{"num_attention_heads": 2, "intermediate_size": 896, "positions": "rope", "rope_fraction": 0.5, "attn_scale": 0.0884, "tie_word_embeddings": "early", "init_std_qkv": 0.0271, "init_std_down": 0.0, "learning_rate": 0.00808, "beta1": 0.9, "lr_head": 0.0155, "warmup_steps": 200}
Each number is 50 + 10 x the weight over its row's rms, rounded and kept within 0 to 99. Layers, rows and columns count from 0. The size before them is the row's rms in percent of the matrix's.

# layer 7 MLP down, 256x896, rms 0.0248, rows 154-182, columns 224-335
100:55 50 47 45 23 45 46 41 47 26 54 41 54 51 60 25 24 51 60 48 57 50 58 34 32 45 55 52 62 57 42 70 66 57 42 38 52 73 41 41 51 62 65 54 67 46 50 51 48 34 39 54 49 33 60 40 32 43 41 54 50 61 53 54 33 58 45 45 62 49 57 55 57 59 66 52 50 48 33 50 56 56 55 49 47 38 64 41 41 48 54 45 58 62 64 47 35 48 43 39 56 41 54 37 68 47 56 63 45 74 52 30
098:42 63 35 34 65 43 44 45 32 51 51 50 52 52 69 46 40 41 51 48 57 44 49 39 43 49 56 49 42 54 59 44 49 64 43 49 45 57 44 59 51 56 67 55 57 55 58 57 51 57 42 29 61 51 42 33 63 46 51 57 42 58 45 53 68 42 57 51 52 41 50 63 43 63 44 78 53 49 53 62 30 51 47 27 68 23 42 26 47 54 54 50 47 60 46 61 58 60 74 45 50 49 50 62 56 54 51 50 55 51 57 64
102:49 54 53 51 58 33 55 40 48 42 50 65 46 66 63 54 51 45 46 57 62 60 44 73 39 49 55 50 56 45 47 45 47 38 45 41 43 37 38 52 61 36 43 52 55 43 62 61 48 54 46 57 57 48 59 37 44 40 61 46 47 44 62 44 54 43 59 50 62 61 62 44 17 56 53 76 49 43 39 72 58 47 55 44 77 30 61 50 62 57 46 39 51 67 48 60 58 40 51 68 57 50 50 51 51 46 50 52 39 36 48 57
098:52 45 45 47 38 53 64 56 62 60 47 28 62 55 58 39 55 57 49 57 62 59 38 61 50 46 64 53 45 50 50 44 42 36 40 43 55 24 70 72 57 54 57 46 43 42 55 56 35 41 48 59 57 45 66 53 56 40 44 45 42 34 58 48 45 53 41 52 39 57 46 53 45 53 53 56 48 49 60 40 51 60 54 47 51 46 57 34 53 53 49 43 54 59 60 48 54 48 58 54 59 36 47 45 70 60 42 53 55 40 55 52
103:45 40 51 37 48 54 64 60 64 42 57 42 51 72 35 50 63 49 50 49 26 41 57 79 56 63 45 50 53 48 57 48 43 45 45 57 44 56 32 50 35 65 54 55 54 66 37 45 59 38 50 49 58 57 62 45 56 52 32 60 40 46 25 51 62 51 52 54 52 36 50 78 74 50 60 33 37 43 47 41 39 55 54 68 59 46 38 56 57 33 66 52 41 54 61 40 55 53 43 44 51 39 66 56 64 56 65 43 42 53 53 29
098:30 40 56 57 71 62 41 56 43 37 48 40 54 28 42 39 43 44 45 47 39 53 49 41 40 36 49 58 54 57 45 53 51 44 65 52 72 49 43 45 55 60 41 60 42 52 57 53 53 50 56 47 45 40 68 52 52 54 65 62 32 55 39 50 44 26 41 58 47 47 57 47 43 53 42 56 38 27 44 56 45 45 65 49 50 29 54 41 44 47 28 45 51 36 50 62 37 36 50 82 44 42 49 65 30 61 47 59 29 68 48 34
099:35 52 58 40 51 41 55 65 71 55 66 50 59 58 40 47 56 46 52 55 47 61 55 60 33 42 64 45 43 72 55 45 44 37 32 58 50 50 61 53 63 62 38 52 46 46 43 49 61 44 66 34 76 56 36 34 63 34 34 58 62 46 46 52 25 55 49 47 56 50 45 50 41 47 45 44 44 60 43 50 43 49 49 42 43 45 66 48 35 50 42 41 48 46 52 44 51 45 41 43 47 51 53 47 58 50 46 38 57 59 25 45
103:39 56 53 57 35 59 47 48 45 53 45 68 38 60 62 43 34 61 55 40 37 32 50 49 55 47 45 64 51 58 46 62 44 41 49 52 55 64 32 43 60 62 54 49 55 53 47 33 37 45 29 45 60 53 53 61 43 51 33 47 62 55 31 37 24 56 47 36 51 55 32 38 47 48 47 52 36 41 46 45 40 48 55 54 56 50 50 72 60 68 57 43 54 47 38 59 54 55 47 59 33 40 49 52 69 36 64 59 67 43 73 60
098:54 61 48 53 60 45 47 33 63 60 54 64 46 63 59 64 41 57 55 46 52 51 42 42 49 45 53 50 50 53 67 53 54 56 49 47 53 67 54 42 73 50 49 49 45 46 29 66 54 59 54 54 65 46 63 51 58 49 45 54 51 64 44 57 61 56 41 47 48 43 57 60 47 71 48 39 41 54 41 44 48 50 44 54 58 55 38 54 57 47 58 49 61 44 47 55 58 39 51 44 47 42 43 58 58 49 50 46 54 41 58 38
101:55 44 50 49 34 65 50 40 52 66 36 67 41 46 51 63 54 56 50 55 56 40 56 72 30 45 59 62 59 69 55 59 60 36 54 53 55 49 42 52 37 29 41 49 46 54 49 46 81 70 54 33 54 55 61 68 49 63 51 45 57 34 64 70 64 46 74 50 38 48 40 48 39 43 62 49 45 50 47 49 45 48 56 48 50 65 58 46 61 40 50 38 55 52 45 57 41 44 39 56 47 51 37 39 43 45 57 44 31 63 51 42
098:55 46 45 42 38 51 61 44 41 53 49 43 44 62 32 40 44 47 45 59 65 54 46 60 43 54 55 69 41 54 44 66 50 54 48 47 64 54 46 59 51 48 47 50 49 56 46 47 32 51 58 51 55 49 31 52 53 57 33 39 47 32 47 57 35 68 50 73 46 40 52 46 40 42 57 50 57 58 38 40 63 51 43 56 40 55 37 50 57 50 72 21 50 40 54 62 49 45 41 49 26 69 42 59 73 61 53 56 53 58 61 64
098:53 51 34 57 44 67 49 26 48 74 53 43 55 43 44 45 53 53 45 60 44 60 50 72 40 35 46 38 60 62 48 30 37 43 57 41 50 34 53 56 50 62 69 45 38 51 54 51 54 48 52 38 38 45 44 40 59 43 60 41 49 48 68 32 37 35 33 53 57 56 63 52 60 55 53 60 69 45 42 66 53 60 49 47 48 32 32 42 31 56 47 57 46 34 49 63 49 71 29 55 54 74 56 41 58 50 48 34 36 53 40 61
096:56 57 56 44 37 50 57 64 39 54 49 61 47 38 68 48 32 48 51 43 38 51 33 33 53 55 53 39 58 55 56 36 52 64 62 53 56 48 39 49 66 63 46 39 44 45 64 50 61 60 46 44 62 58 48 56 44 46 56 50 57 41 45 52 40 34 45 39 47 66 59 47 62 36 65 60 51 51 51 43 54 60 55 00 33 40 52 58 57 49 52 44 45 37 45 57 48 53 66 57 34 52 55 56 33 47 62 60 53 39 51 58
099:77 56 44 58 39 40 60 46 64 61 44 49 47 53 45 38 58 46 48 53 61 57 57 61 44 36 54 54 52 37 58 42 38 55 51 67 49 41 51 39 66 53 29 64 30 49 69 47 69 55 55 76 54 70 48 56 47 51 51 36 42 56 58 51 40 58 43 41 35 75 53 47 46 52 45 43 59 56 58 43 38 61 49 54 53 45 47 44 49 57 58 47 46 57 41 49 45 53 49 19 46 41 40 51 49 37 41 58 55 52 46 55
102:50 62 19 51 46 65 57 48 56 31 48 49 42 63 43 65 27 54 49 51 55 46 48 72 43 51 63 36 42 55 41 55 50 40 70 44 53 44 46 45 34 21 53 65 51 52 61 78 65 42 61 55 46 50 50 30 51 64 57 49 52 46 59 49 38 52 55 63 63 45 65 57 36 52 49 56 59 64 43 66 62 41 63 55 45 35 40 50 60 43 55 47 48 60 39 53 61 41 41 34 51 38 45 45 37 66 45 45 31 51 65 53
102:47 53 39 51 57 52 58 54 54 62 48 53 39 62 60 39 67 58 40 44 53 33 45 47 39 74 55 58 20 38 57 62 63 39 39 68 50 50 49 51 51 50 55 54 36 60 56 63 47 55 46 47 30 44 52 59 54 60 58 54 56 68 57 40 51 55 54 40 30 61 59 52 64 51 54 57 42 49 57 53 49 59 52 23 59 58 52 44 54 35 39 56 47 44 58 44 49 57 59 42 44 35 41 46 64 50 50 65 41 58 55 31
106:50 41 34 45 57 59 50 71 39 72 51 46 60 57 38 63 27 56 45 57 60 46 50 57 47 51 58 45 37 44 38 51 57 50 39 59 53 63 60 48 66 80 53 48 44 53 59 45 55 65 57 54 46 55 41 49 37 32 49 46 59 62 51 56 47 63 49 49 43 69 41 54 59 50 40 45 41 39 52 59 39 58 62 58 53 51 61 44 34 60 66 49 46 75 56 42 43 54 77 72 37 37 59 48 38 41 54 54 59 50 55 56
103:50 53 43 59 48 45 57 45 58 51 41 49 40 41 45 55 50 69 45 46 47 51 43 44 49 55 65 47 40 56 41 35 47 40 61 37 48 47 50 63 60 51 66 51 57 49 57 67 68 63 59 31 42 37 62 51 53 42 59 26 45 55 45 67 31 45 65 29 67 55 59 41 39 43 57 52 34 57 53 69 44 52 57 35 40 51 32 56 52 36 30 60 54 44 43 42 38 52 41 37 32 38 49 37 44 49 32 46 50 48 38 59
098:34 57 58 38 55 47 55 62 52 52 49 42 55 47 54 57 55 43 52 58 50 44 40 62 65 44 54 51 34 43 48 50 39 30 39 41 48 54 68 52 53 52 55 42 40 52 39 60 59 61 56 49 58 49 40 26 63 70 58 53 49 53 36 30 55 53 53 50 56 32 51 44 46 44 48 35 56 40 40 35 54 52 53 48 43 43 43 64 69 47 42 64 36 48 44 50 56 52 56 58 57 37 45 48 53 60 51 39 56 65 60 48
100:49 53 34 56 74 46 54 52 54 31 52 64 54 39 56 56 67 52 49 45 46 53 53 36 44 55 50 44 42 21 49 62 50 54 63 37 46 56 63 50 51 44 42 53 59 47 71 56 66 42 48 53 53 56 44 50 53 58 52 57 64 48 40 47 37 31 51 53 53 55 49 57 72 38 54 41 48 58 67 53 47 46 55 32 49 57 35 42 42 43 68 46 48 50 47 58 46 66 24 35 49 56 53 36 31 18 53 32 51 48 36 57
099:61 54 41 42 19 45 49 75 57 42 50 61 55 66 45 38 46 45 47 51 48 59 18 53 67 45 67 49 58 54 44 47 54 54 36 34 42 52 52 52 52 49 60 52 54 53 59 65 51 74 55 41 60 55 49 47 49 48 41 45 35 43 46 39 45 57 45 60 38 54 61 59 48 50 55 50 57 51 52 54 44 48 43 68 38 71 56 34 77 56 43 47 53 48 46 56 49 52 45 55 45 49 51 46 54 49 47 38 34 40 56 43
099:55 62 44 34 48 55 51 52 52 49 51 50 49 58 36 39 73 58 58 63 60 56 39 55 50 41 42 62 51 49 53 45 46 42 49 60 55 67 61 45 69 58 39 51 37 55 58 48 51 54 51 41 55 74 50 46 46 53 63 37 52 18 31 33 35 49 28 58 47 55 60 53 38 39 49 57 59 49 50 50 55 51 61 48 61 53 60 45 55 54 50 48 45 57 54 54 38 47 70 50 38 66 53 59 46 59 45 44 49 54 54 36
109:63 48 43 59 57 38 52 48 52 52 49 58 68 34 54 63 41 47 51 53 43 71 49 37 38 20 52 60 32 68 57 56 53 56 54 50 62 22 47 48 52 50 30 57 52 40 47 46 44 39 68 43 48 51 52 49 44 49 55 42 62 36 71 55 45 67 58 53 44 56 51 53 32 36 50 46 64 47 41 53 61 58 58 34 43 45 51 46 49 64 43 49 38 46 48 33 47 56 52 47 42 58 58 64 48 48 57 54 78 54 49 47
101:61 54 46 61 29 23 45 49 63 49 39 52 49 46 61 46 51 49 54 56 65 49 53 63 44 58 45 48 47 49 43 48 55 60 25 50 28 68 50 46 35 46 68 48 62 49 50 38 51 50 46 42 60 32 48 41 45 66 47 49 32 49 54 40 63 60 59 51 34 58 38 62 45 42 24 63 52 51 59 51 85 48 57 46 57 65 41 50 53 39 24 45 48 53 55 44 53 64 33 40 61 41 42 54 63 46 56 45 59 43 45 46
107:46 42 63 49 42 41 54 54 29 50 51 53 53 58 58 47 50 64 52 54 68 49 65 36 47 69 66 46 52 65 47 60 70 53 40 44 77 65 53 46 43 50 52 29 52 59 67 49 64 32 47 57 58 44 37 50 45 39 45 50 63 52 40 45 43 52 46 31 35 36 38 59 39 60 51 34 47 41 62 60 48 35 54 46 36 63 53 41 45 45 57 47 52 47 52 56 52 44 60 70 80 66 51 53 36 53 54 57 55 54 40 64
102:53 70 57 43 59 62 44 71 61 59 45 46 59 41 60 51 18 46 53 52 56 46 33 41 55 64 52 39 49 42 52 67 62 65 47 54 60 58 53 53 53 76 66 47 56 55 38 41 50 59 49 34 61 45 45 61 56 57 46 40 50 56 60 37 44 79 44 43 69 64 56 55 51 65 56 47 38 50 53 58 59 61 50 39 65 55 42 50 56 35 50 50 57 57 51 63 52 38 43 58 37 51 29 59 41 55 44 45 52 57 38 42
099:56 45 62 60 62 54 50 35 62 64 56 48 60 51 56 34 49 40 45 38 69 42 42 52 51 52 54 62 64 58 61 68 50 45 36 62 55 56 35 46 43 39 32 53 49 60 44 32 55 49 41 51 45 52 30 57 66 59 43 52 52 61 34 39 64 54 52 32 46 64 52 38 49 41 43 51 57 63 52 59 48 42 45 39 54 40 49 59 57 53 46 52 43 58 49 54 46 33 48 47 50 49 68 55 55 49 50 53 48 63 49 50
099:36 49 61 50 62 65 51 48 39 44 62 51 53 57 34 66 69 32 53 47 37 59 59 59 60 68 57 48 51 73 48 45 33 77 57 58 41 35 45 42 47 45 61 39 18 42 56 39 31 39 38 47 54 51 51 35 47 46 42 50 49 65 58 61 49 49 40 56 57 42 47 51 53 41 51 41 69 56 46 62 53 48 58 56 54 47 64 46 36 48 49 59 45 31 52 67 31 45 53 54 54 53 32 65 55 46 51 50 56 38 45 39
103:52 46 57 42 41 65 52 55 51 30 56 52 67 58 48 37 49 57 46 46 68 53 50 41 43 56 52 54 41 62 60 45 67 48 55 33 37 49 56 50 46 47 51 57 53 57 59 54 52 43 47 58 48 26 41 63 63 51 25 47 40 51 49 57 52 46 63 73 44 55 55 48 48 48 49 58 67 54 48 69 40 56 46 52 48 38 55 57 62 60 64 42 43 36 47 39 50 45 54 25 42 58 48 69 31 69 40 41 45 54 44 49